config = dict(
    n_layer=14,
    d_model=256,
    n_head=8,
    n_kv_head=1,
    head_dim=32,
    d_mlp=1024,
    vocab_size=8192,
    activation='quick_gelu',
    norm='rmsnorm',
    norm_place='pre',
    norm_eps=1e-05,
    positions='rope',
    rope_base=10000.0,
    rope_fraction=1.0,
    qk_norm=False,
    attn_scale=0.177,
    bias='none',
    tie_embeddings=False,
    parallel_block=False,
    init='uniform',
    init_std_qkv=0.0303,
    init_std_o=0.0,
    init_std_up=0.0303,
    init_std_down=0.0,
    optimizer='muon_variant',
    lr=0.0119,
    lr_mult_o=2.0,
    lr_mult_down=2.0,
    lr_head=0.00456,
    grad_clip=1.0,
    warmup_steps=200,
    schedule='wsd',
    decay_fraction=1.0,
    decay_shape='linear',
    final_lr_fraction=0.02,
    batch_tokens=[16384, 32768, 49152],
    seq_len=256,
    doc_mask=False,
    train_tokens=253900000,
    steps=7839,
    dataset='wikipedia_en',
)
Each number is 128 + 32 x the weight over the matrix's rms, rounded and kept within 0 to 255. Layers, rows and columns count from 0. Numbers have three digits each.

# q: layer 4 attention query, 256x256, rms 0.126, rows 27-30,59-62,91-94,123-126,154-158,186-190,218-222,250-254, columns 192-255
# k: layer 4 attention key, 32x256, rms 0.0972, rows 26-29, columns 192-255
q154:124101092129162162142079101227158114123143162118089110060108120114101134178124055132117174152130134131063162102184141120192103178113068094128102158090152113130201125161155162192159111169083178
q186:073148172099092128098064190121116133047120167080127120060120167139131065125124136135126114105164131127091112113128154166169169154140167140126174167076145103160213119119067108141106122210162164
q218:115139120109141100155087148139153101148133127160150129101165221085156121122177189140111082100107137133156147120151090093109095121171117131137071154124142144173128156155106121127126182137061137
q250:124153162135147097106052138124186186090166100193100141076200148154140095117106096119151147135156085110112184119086127134142146184152119138211155189113130139103087130137127104197085134078188136
k26:158112100126139100164139139088148167114139145136136092105123151069186126124154100130141120154112103099131165109134162105158117119157123112097133093156099138167101150124050104143144169126162083
q27:140177135162151169159108138208162125138160176100174150135144119086124099173165115076149135079151129123141085208089176047092112113146219153113121154128134090117142108174082099148179084186132104
q59:160162081142160158148119140104094163133124093117177125126138134123185065154159131097132133106152133140130085139117132076158130100109142135120127157113147194115133162125110142174162122146125132
q91:148123157147156140138089105128109206165136110117163121106199101065166127117130117083109117089156171157142116106129072093149118121116095171103139174119085137152126147150077150159149130129130152
q123:184158082079141135114078119067133166142114169092162140178132185130146154153103124090083131186158161185164098158129115055131152141082143122104152106127111074126113062105114133106123162166187135
q155:176160102126115182109133135121097050157105134105127136139156197108146179214163162175182153089135147125118093088150122083165159119102078114154153144148096137162188138134134072178174170133181145
q187:149168117128129110152123154159162134115199098131086123143199139141154120130119077157128129098121059174166095127163115141179123078137170143123158181123151168157156085102059119162082117163152173
q219:172163135100115131123111126112128148111146084087160173091128141131198121175158109098171145138072129129128096107115115093138156093094117139104110145134086056133134196131103156126109142079147126
q251:209125118159133128232141066119000163142142107105144106122106082110167156126189125123099157043236168051163146177087110104073102148169070143093118120185025166122144085163147069123178132091198166
k27:176108165148061192061177077083131158081086141147121127093064124137191039095167115105162136136067153149126194148137086123147145158119127059118183096136157104125175145081189095074062086131155151
q28:126130193172138110115128196177132078144174109148160115071112066202121131101089120060170117144177120103164127106180184210129185031143112084142145104122105148127145121070216091155114184118149132
q60:069098151094166123101129157140117115131112158085083197173139145137118140137068119142154094138122154064148148132118148167128133171169109143071115150159131090165123094148137131073105124152140195
q92:135159120084130142139132078126112106156151125139153094108102101160077166112084154123098086096194143091089110104127128152092116141151104087159115072122075096154113091067151123109138132134100208
q124:120160163162149130187115097157188141134102125089192068163145155146099053121147104129110118201101133095077149134144184103110106101141049155147115159169168145078108083125139124151082182149126105
q156:136094195061168161160134119065098132114165144180099117073160127092081171125085163157154105126105112093100123109161142101085123128121125111153145142171140138109055146095130153081127143106144211
q188:152188120178124111171140111075094159095078145118237098144113063075168151080152129144091174104153108149091133148105194061038118054184109102220097128158168163094131080185177152164076122123104171
q220:126123133134068179081123144144115157103078114122171121126140100098087117171098146163094167157122097151087128109114108157067115134091130115165130150129158093096078159106131148113136072184136118
q252:129139145141160161134121146098074107130213104131123117090222122095151091080113099078096121144152101045126130132167130113098120187124126125138203158133110134146200113104120064160191157095214182
k28:113024127117136147134120182007114151159179106089105098099138091103171123126042105129136097163137133113160123143192148158079127129142137121102172131151126132157138133082090138111233096084158106
q29:128136140157176070146128095121163148151157038113146103101137123119191128085123083149130092125131097112216136090175104171080098148079123081148126089114063068099087118113183088147202073095171110
q61:142132122148126139124106089092136097139149143123130076122159131114175090162174087163158145158120178140156125143166152162141117151155138108070131111140092150121136164118148150161162101095140105
q93:113091140129120212155134129125084097150179092128130106150109095117205111106147102115165072065110188164124138136139145111135121105083106145092100131152075169131131158123113121192126125092140135
q125:132115100117083155167132182150107117125099097091118103150084100160145060154101178131130133081129113110195127095111078062134121138080146078052145138090124181097182133102134074129078102112157126
q157:163131074149139144122123140180159146121102125101130115128097137162152110162138174141112106111071157053157101172115134083157117143120142135094130133119100122088123165120133116115136148144141101
q189:144178102121149140132128068079141142136104113080149138151120239087126115090089098118120149150158146137141140078058153113132144109129166136112150144112126140164176117173141166102160151153101114
q221:172142112067087153115130095102139102161084133140127110115104178139131115108095175124106088140161093076205163157171166129093139087089048120102163155128050173104083114163136083153175168120109087
q253:128173134127101164142144184127084150146191089077172148136083132037173153129165135188127156073204125175176125133082134155081103089048022090108152077141077135169067180143145094154220114100219101
k29:155138088144072175091161177066145072154130149125144108098107122113129160166088122098168131129110062137119157128109093085149138175135094179122108165128129152129132129125143104109140099135119118
q30:088098088146108066055115120125195163132071062103118109085160018194147080054104096174147096091095159132162145226142122123147104083170127069085090110182096108169175075114140151139120111216123104
q62:152093102136119112130119144139092098133112090131123133094191114128110123131131130162129126137094124114146163128152128145173118110105056135124093158137147087135092140120083146170122174127131133
q94:144113107123120101141136144171113154125090131120165106115163146096110112074114131138122119104108112112129123189090110153191132128129166172090043133170124114138109183128089092162131130154130175
q126:119108129178112186102070134181152059127094157076170111134126136058100140151125076093150072155145176169122120201148102099140136142105157136110176108194147073182106071116157164140117140110119133
q158:164113123114164125121133099110195201103139131179111133107160155139088166103108123139165090100161119105134144138102107134095090119128097127133123115148116125125133134110134151130121142122129118
q190:101159115133147156158102122109121151131106122126111129100145161128166139104129153146121119130100151161128086197129122126178119092173108130146069099157098143149145166167095173147165106139100133
q222:114153212136136147100088117112141179098065129108108171147135121112132148108144162144084155157112160091087151142151143146186108170124137151158093164123109083106141134146126124156140134151070138
q254:101066121101133128032102088077143103052059142083199070168207067189008090046094104159148043145143079088091199217080104144224151122138090232058108172129117035157060151063115128041008167192000066